Weights of a small GPT-style language model, trained from scratch on English Wikipedia.
Size: 9 layers, width 96, 2 heads of 64, MLP 256 GeGLU, vocabulary 8192, 1.9M parameters.
Architecture: rotary positions, no biases in attention or MLP.
Training: a variant of SOAP for these matrices, 3507 steps.
Each number is 128 + 24 x the weight over its row's rms, rounded and kept within 0 to 255. Layers, rows and columns count from 0. Numbers have three digits each. The size before them is the row's rms in percent of the matrix's.

# layer 3 attention key, 128x96, rms 0.165, rows 0-127, columns 0-95
082:115132124165101144100091145110101143099155084125142122116145185181108131156135115142164111141171128129100127107173100132119102096138148106127130149097172156115117153097134098153101156131134131141149133137159145105089139160151086133149147118172136139146122174102083115132145128137113161134
082:192093123118142139099101148126128187108134118157124137154129084133138124128166134155120070119119138167143101138150142168142098085123143110123183088101129152117145151129166137134160098161158125112137146123167118131126131125144119144106092137119145125118127117156090118092126088131127097167
080:115116169161103108131128113156119140097149178141104082108119109102128120143111144107143152123153104132164117125085164137155152130141158107120183105134090115165110136170122122124128116108144132161121153116116148166100139128109123109076105119180169134155161142122123114119147115062140147135
083:109169132180122117120104134140134102102118114096149116121148111132141161106099114151132107126121125147111119170197122117117167134111116109149117133093089122077091135134106148114136138165177107126096175119115189140122142133108173138097166165117149104115110119125140118136112141156160154136
092:172122112131088118157152108162141146157101145151159133143083120149099104128155143117126149186149163093148143131103140177159105120137136138132076156130169102117136108149122116126167129125078154153157117125137153112134142100128107102150138120134130165098161107167133151120073136135104125127
092:113103129163115106100131098105138125075122138172144184099113099082101129118098159123090099137159089137089117125139133135148133150115105105141180104130118119149096151127084149138150146099083101161123133084136125134131168109118110146112131140124125112129118147170117144167163119119131108159
076:145059149164125128127153128122097173121084122127117133111128117130135128126066145136161133161138099142126110141139149166130105157111118112147102120136111152081126105114099120127094106135162164165139103089165125125125192156112150116143138111111111066136125111128136110132118086140159126104
092:156101127167114131124061121152102177121132100138143098099130153169116120205115126131133115140135143166071154110146136115142107120140158123158122104108124163129147145085148086143119141154123129112124129140115144111165149142130074102136151114143125154110121086140143133086158149131149148123
089:134191128118124140119132124109166123103130137085129159155151069145136124116115121113094128126100166152114147159063141135142137086112153122123155159103099103141146131192154129111158129117114152164139157070116102137104119142112114078110129150137132116114154114137108124103114109099105122109
088:105137140077095157124142099122106092130143146159125171117111150137109125109137133149101128104140102122142141110110104137131136075160130146111113154138121139145126143107134141114103110074122130144137113114105122108114093163127149138194132113158095125113179138127126070185092164151083120144
090:119130144056154072126125133149119134120143148082143121147149117125127118127130146116136139153112143136159135088114122119103127144118148142124154112137133080134144085153135143155127134079108117127154046099092095121093112145124154109115127171131080116141125144150159123135101093156095117099
097:095114156161149101144088130132135082142170121114155104115123161167120140139165124126119146110113132112162137090133151115101190099140138108122171118155120115125124135158098076144079137138149131118133089154104109090114099104137152144132123156131125140157117087126148142132088094135113118075
104:172101139120127159111101122119134087115151105144139095181117098102137149104113135125141163134164147130089138094137123108143125121152103135119061126123066074186133107132174159125128152144129141140131125121139125076163114114150120119102130149140112144130154150122128131137111123106117140070
093:079209147170131138122147119123114088133172113079149111151117128165144151115078157118144126131129119126135102131170128149153108118107101126120081133114133093107122109135131143132128160112122098089133125108168137108134140089169124112099114144137108119136112119098162111108098104153092159139
098:078129130118144138125108130157154143117133157095122137122107131103166093163091133134139126071138137117157090135145111129138188106088140152146105134150120151101121123103099137107140155167178121090130142135143124130128156111144064154137146162138143137114126133155183128137160128105078109143
094:124106168105140145098082118126085154140129136157124105131132114155110137128124117109156161125132097152124128115137116208142141126136152125122156125124120153201133088118139092133127121100186135124098116123125134116198131092137129117101163134122143149139074152141115118167132123099121150116
094:127123162102180136092134107152119072108122083145142160166120107147117116119146132146120137180147158125124124116122111085139142159140114129130140106168143077132111077152091126104115183126138150189110142129139147120154111098141115134129151153124108135103112135142124143139122117107123066095
107:137132109109122113163093106184148135143150058093129144163139099127105138151120145096165114138096134147078117122131124133123117148172143132122173093141112119173160110120139090134149127139112111158168146090128137117089099126135108116121164168118135129146159111139121152106130097120129127073
111:060124129143173113152086112131141142101157142106104118131125134137142143115120105097143098148114096137101153112132176146093075100147124147104118084183106122132111128132095134151139150153130082108166107171113137127111142138161149102147132139133143137118129111105131125087116123157103123067
111:088191120104140090129138098117127103083124134159160125134173101124138093155139115117089098114134119090129098128149128115135132109122158146132156142173174134129082134095102106156115134140089086138117160105163130130129130147123117153137137137093148127132137141162106077133167128180126137139
106:164139186094100153123130115145129138086161130123120137086166119117168066117107153167106118107134103074128070111109154108137127095110097108127141150155133123133144178141113122151128123119116134122124128084172111119181133113133148097117138112115136104136163114145153153151132117120097139132
102:169100131114149145123148089091079104101109141154141135128125147137094132130161075095098133133113104143160121125107139106146114107109141204105077134127121119122158125128169132135107155120118141137140112113099145118150092167135091087166123121162120135168137139134102093132142125153137173121
128:156121129103157110135089136133138162113133124099117152172123123113125114157058125151122111170126072146087136145137070170176090132113133116100103112169130126125137133110153144126128161112157112114157088133088125126135126115167108115090154141105142148137130139141113086137134159141161143116
098:072128112120150137121138138119123160155153133128136154114121157156155101141166163130134102143152147129103140111126158178112154091128125190126098182134168157137132133170119132141129144123175160106106115145144144132095192086137110134125108123120171120128108112123128121156142099103141172129
104:123109160061140071155077119154129139106140101105103156136149115142145121148155128120147126174162125108098141129107122103072143161131127097169159150125106099138177127149166129087118093114129129131098110137112112123152135136131108138108121118124094142109089169127135159167117127139117130161
101:116124152133161144131109150077139068131116161138127122140086142157157175080147117126147099147105124088137107085142168127115130111102167119148105120139102156128150130117139140146138129076128118140135170110159174108147111172138149131139100136121123106097133176111094113147109108123140101091
105:134153131125112122123140155190116126108105148132113079148153130085138128057114148150144098144131076145127159100105124158174120137126113147129118157150154132172174094169119141113124117108139145155112140088133131141113115118139110132105132116152088157104101113137115084159146178141116135143
108:098112121146103151161089101150114097095100094170136124122141123121097091120108109130136146161204152154134107126149162128143117125127132146170092164149106160162142135114132088135134096131147104139136127172137098104120123127150158131123102150130116161116116170118145116135132140108070105086
105:133064133122178098143109138132145120082091097137098148164122174144135123177105130160126124090112152121134102115146125129137085134160102146102177120118161103112108099110164116141118122091100118123112126155105146139094089132150143103160131135153137131176105100157154113124107137116111145115
101:126135145136170124106106173137144148179115103153114148163118105083130120075154170131109161159128123150138123119156128106121110166117115159127116097137090135125117123105141093093152092138102113135124095135103169157099108142134139162080137147138107142153126127105110157110112127118129056147
123:114147136133118151125109177152141156111140077151116210152160069104120116116160092090143102125120111122148086171130127141130140125155120113113104118110144126176156099128181118097136103102132156133151128071148114132120131115137130147120084129138132100130153120132104147121115109126135138095
093:154110164106130124154097145166103157130121106137056163187110118103105129125112109136147094142126125091097088171130134158109117129129112140158116172133140100097172116134164157138109135125144132122117111109092146131143093114142120183110117148152111144180106128128137117130088141121098130125
099:091155131132108143102161162157144126152152108123126138094123161135159137119132171163138138134131144144158066095164134137123150122121119119114125135099138117178113089125147125088101166115123083057125128109143122141127125100137147099099094138103147110144123092157165147168095147102141126144
100:121166118153126157115139135141174155114131139103136112120091083145178096113137126121132121102120126057127127097156125083128157130159093131080107185132134128139100135109127138104183106106161124125116177154109123148093152121117143098147136132088128125093119145117166142119120151151142141142
097:120103078128164132118130148084131104120157111103141171148143152139152156160120129130123112162098104138161096102110101167123102144133147137132086128192137139149111126128138122101104145119119165090132124143126126169053061136152121111138142147105122135092124163114141135124117141113120134160
099:077145119107142094123138126140135131101107130052123101154120148121101133125154170098123118146123067158109108102124082122136108126117104166162104144137101157122142157137126137111104172099114136119129134111130150083150107170147122139146153137124113146092101109103154108150160119102165146092
100:129091171136173141126098121130120155110073136121160124141159121104115119161169083125143092117091170121118140131110092110127104150122089147157154135145155127164094168154134079100173088144107157119110103107129142127146132136138139111131110170126169130149125153148153134112148145118134167129
103:103165126142168046154136109138128152194135120096105127111150128160149149130095141121126135117136147124161130070139154133134133145132108075097157121124074144099127124185125152122136112125170145146120145160108111141098161129138144142113101138132154154103120169123111122132127140155135112129
110:177132111127149158134142134120138099140177108147153116100151153106202102114155148130135121123168124121120156126109103133132137124162143118098138089109156131102148109151134094114101092094098106133111121113114105108120129182108148123146068085145093136137132128099109112168141131091094121148
096:168117092118140167123151147113150117123129086119109115151118121172117030156142111129145138149131117148167147130109119133165096135137123156113119149109129126133110152145117136114162159154100134126133113150115141122119159085171100129153140150134148104116137146144087086109148142169145068129
104:138157136138127115181116117157156099144138140113102142117124072113145111113092142101138121150146094121078117110118116159127131087103113177109111112106124122135105118162115145140124109145132142133159119117134166089179128151173147163151095111169092118120150196147139136162124105113146150123
108:139135164150150096130109116122136151131131133164166179106126099141092126155188139127105120111138105121115079122089143131147109115143132145105153100144233114126082122137136129138135148141146131133149152183173089117129141111124142097154150124108121142125121115135115112126105144101118148138
106:137114151193113112152142113102124142137139093130155126111139102141144123156123131120167131141100170112117158137112128144123087103119120137142135112121085119139121146117138076117098147101148101099178080127090132182127109140084119112106115125121120140128141178093084114110138134145134188166
090:065118139115129143100126123142154143121132149098122132180113107111128160092069157114087116147166123125127136137123131133105126135133144100109136135170144118140084170155114118122120160134153124188081126121128126080124102129094120096116086139145189113132081147134141152134111118118128160123
099:132124147129153068138154139115099090118131113121139145119130105171124130152154122110107101145162145195130152114096142090167090113146119128106128148119111100134149155097073102129146089136136075130143129127147149083145077114156109112153138109090139124136105147122130130159082102115139118142
096:100102135133129176140159144125145114161097114101113127114109127112116118137084142149155099096094123091078175150112103098163105147115107078127177125121113139145136089158168125154107133176127137130131114174124165116145137148149161126153122160142131118144148082110145126089133150132147144146
103:149092146103122086134090120141124118143113163128145120133168117149125112115118125140130091134155095137139114134106119148120138099131129120117211117120160146138136195126168160112175115120140161088147118137136124132121117167166109100094090142164139093107132102126158139113099104122168105100
099:151183154135131116114078147175090136127158132139091130138129166123105145144075088118104114152123131153105168144105120106154116137151135135112155078155162097147079151135136132144170133158130132111143129105139144139117092149127082144143117135108143123135159096109102136115092084108152105131
106:136121143162134122122111092178144142146176132142139119140116148163133137163144143166137138132133097133108113090109143122178114106096144140113101067092139128047125168139122108175107075167084121156102111144153140139136114096109150135126124126152113094142146107145119127130136123129139138121
112:128146114119138136102108103095160112103124151153129154095140124128155107163130122150112147127118068140151125167134126167146114127155129110141150174142146129094157098150119154117134121107138156130097139143129128124165150142161113135096153088115148121106130126150112102208162150116160202139
104:162135130152158123146164136159118150109109149148080113124109067120153123160108168112119116130140108157162096164124145104116147111076131110106146131138112148205145153108146124107120128139150163122126143143109130111117180108101134152110119140112100120093114137145106098179119156147140132092
106:111124118142129113125105094131139158150132100135119129165128121143081121139100111195128077153158120204089099131169109143155112133152108151138152109101067156113110130146097138140166157098146086137159134116140133107128130129135124115124117140127118164132129142140123115073119119167120117156
111:136095106158101171187107100142121152108092147122125122100138105131141117088136150159111138129109118129156128131085140145126159094120161138123159135137119138094110127164109116170159104089130124114086084101168115145141106168102118132184152140109122142138139121130178118115140119118157079131
100:100110145110173140174093077150175064150148127122158105174106134153157106111112117120147122111142137127135135104155113152147115143127116183161167120176130102119142099130115137106138049102160124125145108131097116141137121127136127172129135110136134102134135150106137134097124122135160120127
098:193172150126108131144167115094146094123147138142129128125099152107124102130147070129076119125127139072138118112088124134152155137148139142136131140176117122107163092181126137117093129150128158107160101108179080131155116092100134147135130132139118114131099132133106115147115118120145095127
115:085186134126166156153150099207156102128085109096155113109125125109109154118128084144118098124115150150141138088144083134132094118126147122097127131113131145106109131115115080153123149105158127126143112098069126124123130129159103122120115127149129136135119163150114103151145102130149136077
095:134096145125131124148117143126132091150190166101097130149151166139153156150135100117163123116138126134163171111131109136111101114143099130115125151091088104123126124160145132177135151126129127149077141110140070091148118155136152125172099119088158131153122134092112121103139167132131152084
099:102128137127100142134098069116106116117163160156104132122083169145120142120131125157127123114165156128119144132121124149116139092103162155148110181143148116134135120171107095120121116060153149121135130158135162074118138129128112131142190141113141131106098147103100159126124091114111151088
109:150135080138131128155155148135147136114122103179152130097165140153127129099113138103125152131117120129138122114146128112099098120159137160161154115106145118153103124118109123155108126124112164113163124113158124117074174135124144158131139180093119101101129145081146094148100161115058153088
100:122116145143119134109151089116095120137104154114146110132153148154111148107135080159132116151126130162146176130107130123136139157140169086085142109131111117152157155184142106162125118105092142183155145152124171130118137126130135171126181122126158102086182136136112117140118144105107139159
101:127102137097127172133128175128127134148110103164127104119122102113113132099122092137150143107142122096136128087106112168082138136093167068165147154113105121131068133119125129159118124169130113131139171089112070136097098121147146089138148141150123085141121138126107126103104112116146149139
109:169110130117086122105137125120139109133099126123161144112164122145148127130127144089092141107154131139131084182153138096109167145135108100138155121069098113180143119142112124171154119129110127119105193092152128167117131158084112137130178152144154121161132134114147115151118114125136151153
102:171108146138140162127105135094146098171096150135142148144127125102130121144130173169100101138085119137143107107139101115122126159128142097098128121091153171146111121050125107114093136138121130114111148087109138089168118102105118167119151105156088126101140119135121133129146085103101109112
104:154154147164125117135148118133150146160113097120159113226157114137097137187120123112109128137136130141128103155126144149144101104142149123099053143151129102133111120164127114116136166133084122122147109099142132128103142131100120133104147131147100146163142132127163115109093078133109139139
172:120144128137104118127118116121099110110136093086092155122153117092116138116156107108138143164109105072134079186106121151110152104120122130150125139137115138132105106173131128120055132104105175100125148133117143164089113144107114182121095141102097137135131130093140148103096132112157128149
088:101102118149141145139138190082156162139142139126142105122125141145121139150108158146095184119144156131124123071142098124078137182156174163106117168109127134128128111106088150130133161149136123145114118111133144091116130117112138093089131139149171107088107118137149141113131116157124130167
108:161109155108120148144136176095141158127131138132145118135107106154141146152116148175082117116121157105129181137135119094116122141147142139125126112119099130122120107120108121102156182158184121191119142099130123101148105136091090145127127156151181118105135113138118089121171102168128149156
112:146137130116123124165113129116169138112148108084090145128121106102138117121175166128131126160099107080141078127154154129119169142152142113135128092124122146184132150155149140091092056123095145120125131107116150116098116133123166133168124148109093161122119121147166108114131124166138096132
119:137124127128177097103166110107132105168131122157136086116105130157116141138099091150161128103151133128115097083154119097080129138106115110123149138140155155060133118110090136123156139137141123164136093151140125128161111116106157139134135145136132154114134106132068114143134168193129153149
086:167140146155126120102139063135161166126117142102128137145118183178114123132143145150100145100108107124098100164150101111143138178117137140142124142134165138145105083137111130124111156133109117095116152110152087123119140100090119118134132129104119078133124111084119073121114134120126188128
096:111141116118139133108120133151099105113125109173097131137095132084109136124116121093137146137081127114138091140128127175094107151158153136142147142147146098111151083125109153145111130085105142132099041121120149124140137144149114176072136133162110140106173107117118133119122136106090133166
093:143155101119140121143107098111093110140106169120122100087123152122166134119127120098140120152128114151182137117123117175155142123123090159122134115097131102138145145060163135146134109160193134163114122121099082101167129088116158130153090140156125112160125114144148117145126122101121137095
100:130147115127123188161130124123157170109133122125106178143092177122129140149126140146130094140180122068090107112095102119119119119124128125140107138091113119128136121122082109097123114129106148154129154096116084151112113174154104121134141105089082107137104144132124099101148102120178137133
116:133097143133125107169186126115099128120123143090108132067142138122142109087159107148125137146113108116153136091158105132143127150133147134145158137163137120113094097117125140119100218124146126110177098111117155156128126126127144162146171096114146132102122162133086121133138135172122117137
103:146142127122116126121089197120145116102126166146140122112109128148162115155104164156136100090131125148125155087152074116137128106128144112078130144149135116128142143156058082137143137128142130165119139108126137152167129114152105123103134186130131134171147106095175128122139146154127122152
098:116163139148108092118054176127179163110088105124170111104152103119139129111131120156121121142126106151146151113097120141157146135180140142115093112110111110149122137078121188118102132108119127124103127114096078151109160099136137138125126155141122123130139103087145112163127131154157127138
088:164110119087118120173141159129160102127139108122127115168135134111154120117152107176092087150136173113128116123087107121122156139140142121110181099143170137139101136146106116129122146141142173137132082158102151117129108114110150090122150153102193160131141131161153150108104138161121144156
101:112171150120121105162138125121092089157147125080131143140127142113136094148128114135121100129115098117135143152137146106152108093107132117125120125143121155107120133198146112190152170103048147165105135096138138144105123143118108134116145128094144131182134097142106131151116156164120132108
086:176077088121154129156133114090156101135145095145124155145120131100122109130151145129155122176119147113145101139124147134153127136148115104142071111070124120171122115125134157127123095106143143181137157125091105098134078131134185142140118125134114127115103137143154106184107105141153130137
100:142082144164143149103121149134098132095132115112121145160131115135134077152093134162150116150132167106118185098153117130067122150121151141112164145148114127121097149132123163142144201148137129151177114146133123124110151115108151093132153118103181126117123111140148152115134113163164129125
100:118143113137120102107159128137154124133134150127098123107120149141097153183167143111139129081104157125090131101114096138140143133122106113092133086128166127133117127137083110139121096142121117065082110111120117134143110142169105111139147136150117083175139138108130168180158097126110132181
092:153142084149115121142112140097120117122120105144135115078126112159150097088143178164161140114083106155129166120163147126153114148113132117126098112100165125142120182088118131121111119143117139133114159096100153178113110129120146139165126111095184135135159102131109174130099122120142158154
093:145128111112125132097126143138129078109064064163130154132107124113143184140134133103141131111159142144126093145139159129124122147136128141135121136105100142158107112137139114110126100162094149154146145119170131113087096185122123111088084121126124164130084141118162089087141141136117103115
107:068130131146121137150157127116121093116114141130122070090113149162121123128155137097147128160121128128178139106129147119121130145143154116092162129141128168182121169115101108103117105143143132100130114160135105074145135109148111139092137148120075114119153124123088066122126116137108099090
111:113135081141127134140145107090160139078092128156131100125128189134120132163116188092106146121136110112096118142110151147116146104116105143154121130127121122151147112131114149095137113055167113146145056145120114143121140111134123099113140131126094115148108137157116166135125138080109107102
094:133133142160129153101118156110104171134125092176100145122139128155166108170120134130122103130116124152144157126138147122075140119121127149162180154124115135150102143126132130140138118161105128100137112084155098104124118143128152144220119115159134147114106121110110133146134103193146165149
099:081109127128109169191118085133111144119133117127106125142175099131106131095144128131127171131125107119166163110095116103146134124115129105125091135128135094126103132143136148089112102094162144093129134143107127140118174182115153186137140104198094104127125132129144137126126141155147141144
095:154171131150144085160131085142091072129146140067139130136135089098127113125172158122127112134121137143111133131127091164129112090134076111134085102120142113126120130108175100141114113123152127136111157156146145135139137113139142175133141146140112089176114156135137131177156113088123130118
087:132184101135143137147137123076141137114137104092087125110134141119123149129107102155134105103140158118138113144130115109094132123177157114112172130164121152173119147104148202143113168117111117121141096149096111127135135075118121099119138173105143113131109127149121142120134131177134070128
103:141147114146168160097157097137116108118116087089127133126120109075105083131144175100121155150118127085163117142154134154100091134119157103147176132126115132110125104122136147144110137109097126092112124100157164122108150197120103131101156106150105125099141148094155150126142120131126104094
078:135132137155123140128119117146120126140055139171127173124136137101136124096150115125134152148135131119101145142125097124155160147128098116195131133133154056117097120154125099161094100082123155137097116149131109100092086147102107131121124146156091107139143121107103110101133125075125130147
091:138089134149096157138123083122096138121129123094136167146153123092148117121128104104134084154179106177163098144123086134090120117130144075100136147114139163124161128124084146113144140106157129182153119139099145122112147123128137151091111102112114167134131124142151152130143128175091134109
087:135095103119162126146109121140153136118143144179109147166109109116154127079100130117141160104156151138138090144136119130125163127153144121113111158149148110129134129049113125076112123106134153115180139148159070144157115143167137119106148154112152110149139129114114139102131096088151094107
087:143113119137126135134137104099159128112122110115119106107112121106120110148139143144132162098175117137098100125141118174159112129174116140130094122171121124136172128137101074128132151149113142040113144131127106132134073126111113124133142146112126117105112115045123084103150097131119107127
115:163109133127125130126146145085142132164169135100145144144109093158130113127121129215118139120113169129138163108143132094122127123109116145111129141123150142097096161109109112155188172132165139165114138142145179155120138106108108110143157092110162151122145144132141127130131122190138110138
125:095148118135108110133123096118149109100119113094096133122162116044101156097132131071134136155109099096122067153128116139105146094139104110151126130156119153132131097147146093104087085158095114121121130110154096136148134160126147150127121114114093125153142094125119147145123105107116139091
096:119130165125118153133130098146130112121136106137156166156126128123124098137152127154134113125117098155156127144147111158105153171060128131098111108107163109122163146057113162123100130132095116174131128110119112163138115113127102118187120103152133114159115156172121081118136122094119093150
091:120125105114138134094125111161114124118177120091127111130166096158091132164114103108172115146150089132141114164125096125080109140113157106130159087174138100131090152164137117133116110121151093090106142124103121140089112140125150103176133130130127072153114104117133161168097119108127131127
088:144117091135113139141130184136114161157118094145158131144097133144125172074098135193144140143124121169098160149157096139120106103141157122105098123104146146061115131081126175115158137121137105117105139116131143119151112122129097122111130120146094130119168104127106098139113109126125172128
109:182100112149115132159139155145156141129150139104122081087120172162157111111127119196104129084120140143155188104101126086150123122138126121110161127111120155106133105098150145123200154127132103134135152129137124140135120077132102138136159106144136146113133124139123136102144139165111134158
111:112144117121106136118146118122095142156082112136087111127116094102091133155174122111162122135099113130123133150122112170062113112115119132146116129113087140106194143153148114138107093139135136109164148142151126149109137194121089135091125121172110135149146106119140130082146112096119103109
093:152079149099151119129157131079147141140189149135128130153118100152092123147146111081121110101119143126127167124124100108178107183135104089107119161126085124122113136102162126148135152149173117150152138129131106169119184118127102111138113158127140124118135121076099137114123124124132109100
097:129146116133141164110182115132146124143136106165137143132080147080154117153137139158105127088134145148140149103108109120107162194136153122114147115118114128169119143094123113116181131158131158152118127131120086110123127103169120129096152132117171127094110111136111158086186113134126160105
086:160127150103144151139182130118148128137142080118111158131091144128145144141088170161152151096143143123127082151148122150165083125106103099136113109147085151133130128152089088127150131106083115104116104136121166097101123148120144147123141141118143131136070173150136130130171120123162103111
093:150143133162162132110140068100113093130086136092159144128148091107124128196173134118150116127083155129137121101155151150107135091129147114110142144096153123117155105132143166136132119086128130102140178126101132098112144140101124131131132139131156089161148143166135089122144115084142114141
120:101137138124103099128117116149119116137139115143125166114121138094105153117150120078113163154113118139157049169114113153145123151129137142156095150110093125154106093157140124096106116082101124088108129134119130107119132149110102173106111122120084119123076125135143143121148120054120120146
097:099099158160194116137152119118145140118120083150156097118153176101062107124140117134143138125150145140118118150142102115120114155131144110135156131107113101141155160157177130113079139125182113138120134156136110114173112118172113122144142097154089121142119133139099174124151128135140148139
091:145108125140097079138106118159125145109069152129135126131117152134100118093133115089124143114179171118144111118154157126135130098159141158125146129136125132125146077136122134182110136101157117076120123137169158130103098105161101149110162167137166112153135123117145150129081116125139074123
092:127144132145136111112150132118105155112126124092100091127116105145140154103124144146127093079134125148131110118120097115138117116147117140124109133117133106040161136121112169134126170103135171139143138130133097088088126117142136079152128138113145134163121099141188100077115154091142089103
101:138169116099126158150177096115110156171136125120094157129112148114173133126136140124132154150165129096121131166107124149102131096124134138123123168170105131129141140180101088153090087109120134110132105114125148115118108160127174178111092107130100154138147110093108138091117147092103115145
120:102123115147122144150122101138136096125115111089105145121133092142084123109129105097109153177120071100094119159109161130151141139117127135119128111068142116147113115161145143088108096107083162120135125143122129158125137126153105150057108120099067114130148134108109120123102169109127104131
100:146173169126117129099075113129148141137167164129112120125127111131145100111133131137159144138103131139105097118158118093124154155146106164096220147080155119143115131109108119148134127121138132084098102070148135131118123159121137105101139119152159146132132100118127154121162129080122135152
087:148110139130163140129096138167108130116147152160118124139135139102171131153126180148100077134141102156112113135161141099166133147146119133122122123136149142162177131126111116093156116082116154088165103155137112138112128112134155110174148124169151116133185131140091160134147113131188120119
098:087133109107088109124121119148131113082124076070092099123151173095136124114149107117143123142125138111149103144091105134079155113140168110116109123137123130143127096095148128145082103099089172101099092141112124166085123115158131138165103159117087135135138127094138126119118119134140128132
095:132127108163147143137129132145146129095081115106084144183157136125144109119159115097118139126124128116138093173077105135140144122141132125156132137141147156129104131156151128113070122150102136102150118125131119133128095171107082174134122097110093136107122124060123126097104099113169173133
098:155122156171175113124113123140116117147094164130166112123095132113145125160110126146127105148148152121152109136098129095080127143195094109119113142130116147118113148148157128109122134082091092150099122156170132148150148143195137124118149116132134130116134156143154152109166138070147111138
086:196139132162135118117142142132111148106096138155102108175118156109127119112099100168157108092115151121104140058126109098127134156143131096125144085157169107108120163168134133136144123102146145122141136166141100146099086123130141143181111118115129097107080110121147136120129113144116146146
086:130157118123129130155132197126128114146148145142133127154130154107142132134084089140133126067106123086125113101109153091128116102110112109126136108123139108139133113147181095103089154135172119116154100081099109192141114123150130155124099149172107122117114075125114156135133093120126117111
099:141116107129108098134145110132065122117200155150100126119119161096122095103146125117127116153125123133136136157153132156144105120142137109166108115110112154155107104113125168148066101107114166097136150135132105155092138131132118179096099135141090109127140124122095146129095094088101157139
094:146091136146158147116126143141096135106123107162112130098148085086109110112165102123129124116134143113123124083142107104146127153110142157069131097141102095140109157162119150138126087124126111093106102107181130134098096158136072140158131111132095109122145111111178154159134114156171128124
094:147087120125210155163124126123145097130107141117112117132124130173141164124147143177123119115125105166131135068120167123130127139117114149131105124108159105142163155093112124130146127134130183120153088118073156136158103122115117132122151100124154119154148114151146148166132119132175154152
079:113137097154068145122097152126127099132113150152130123117143147123104121130156133115150096131123108155174103138111096120110166080081129141135112118161126148109139125132114102114101094133121115120123224122180121113152159117112129140145141103136169128124112107081126110161144128133096091122
099:128119122133161172143127127162085154163137128171126091148152125144090116119129147132143181089120184129103114119135139146129103133119149119086110069114128154131107167090110059130168135093098111144122094128131096143122103137150118130127145138148159142134140093169142115109127132152147119138
095:114113146152135112115150117125128145149157105153134100148141095157155136140088101125098141149105172120153142067140140146120118142120130120146165099142130117101135125105147079141150144154152070113120155141176159115182171171095121105133156113160152161168146115133091111129135142126125133099
105:094137147148118151128099177176091156150161121113140120164135105092098162109136116098145150138141098087091090149126117176138152131148133142125106110121076151142121125136154129125111115099130132119109159096153160133118124155126111141081139109101098143116134105137169120170107132091181112119
090:131128107136120093118128154135150140119114108111119136117148183133140080167173167022179146132110140083112143100118111121127114140120111132166134119124135121147130117117131120081088128122124163138149113107102133078125100121153139143121116121124091150142139133114146114159109129080133129106
096:129116140174086137088103110139134121117154143138127165150121111083108176120140117093125148133120093095091068144122140095193133115122100108116119076142133097102124135148139130141130130135111123121170138128142174130118154091135118143121159162177116163167130131129129153104116133116119174136
087:085121146139139150110117091133139112125110131136110123115155079089132149114150133109111145153112094107152133136106139178125114125154126144155138101141136118101153172154094135054102132162072131092160138155142120135120153121171148118109102154130071136122096119167106169102129129125136117132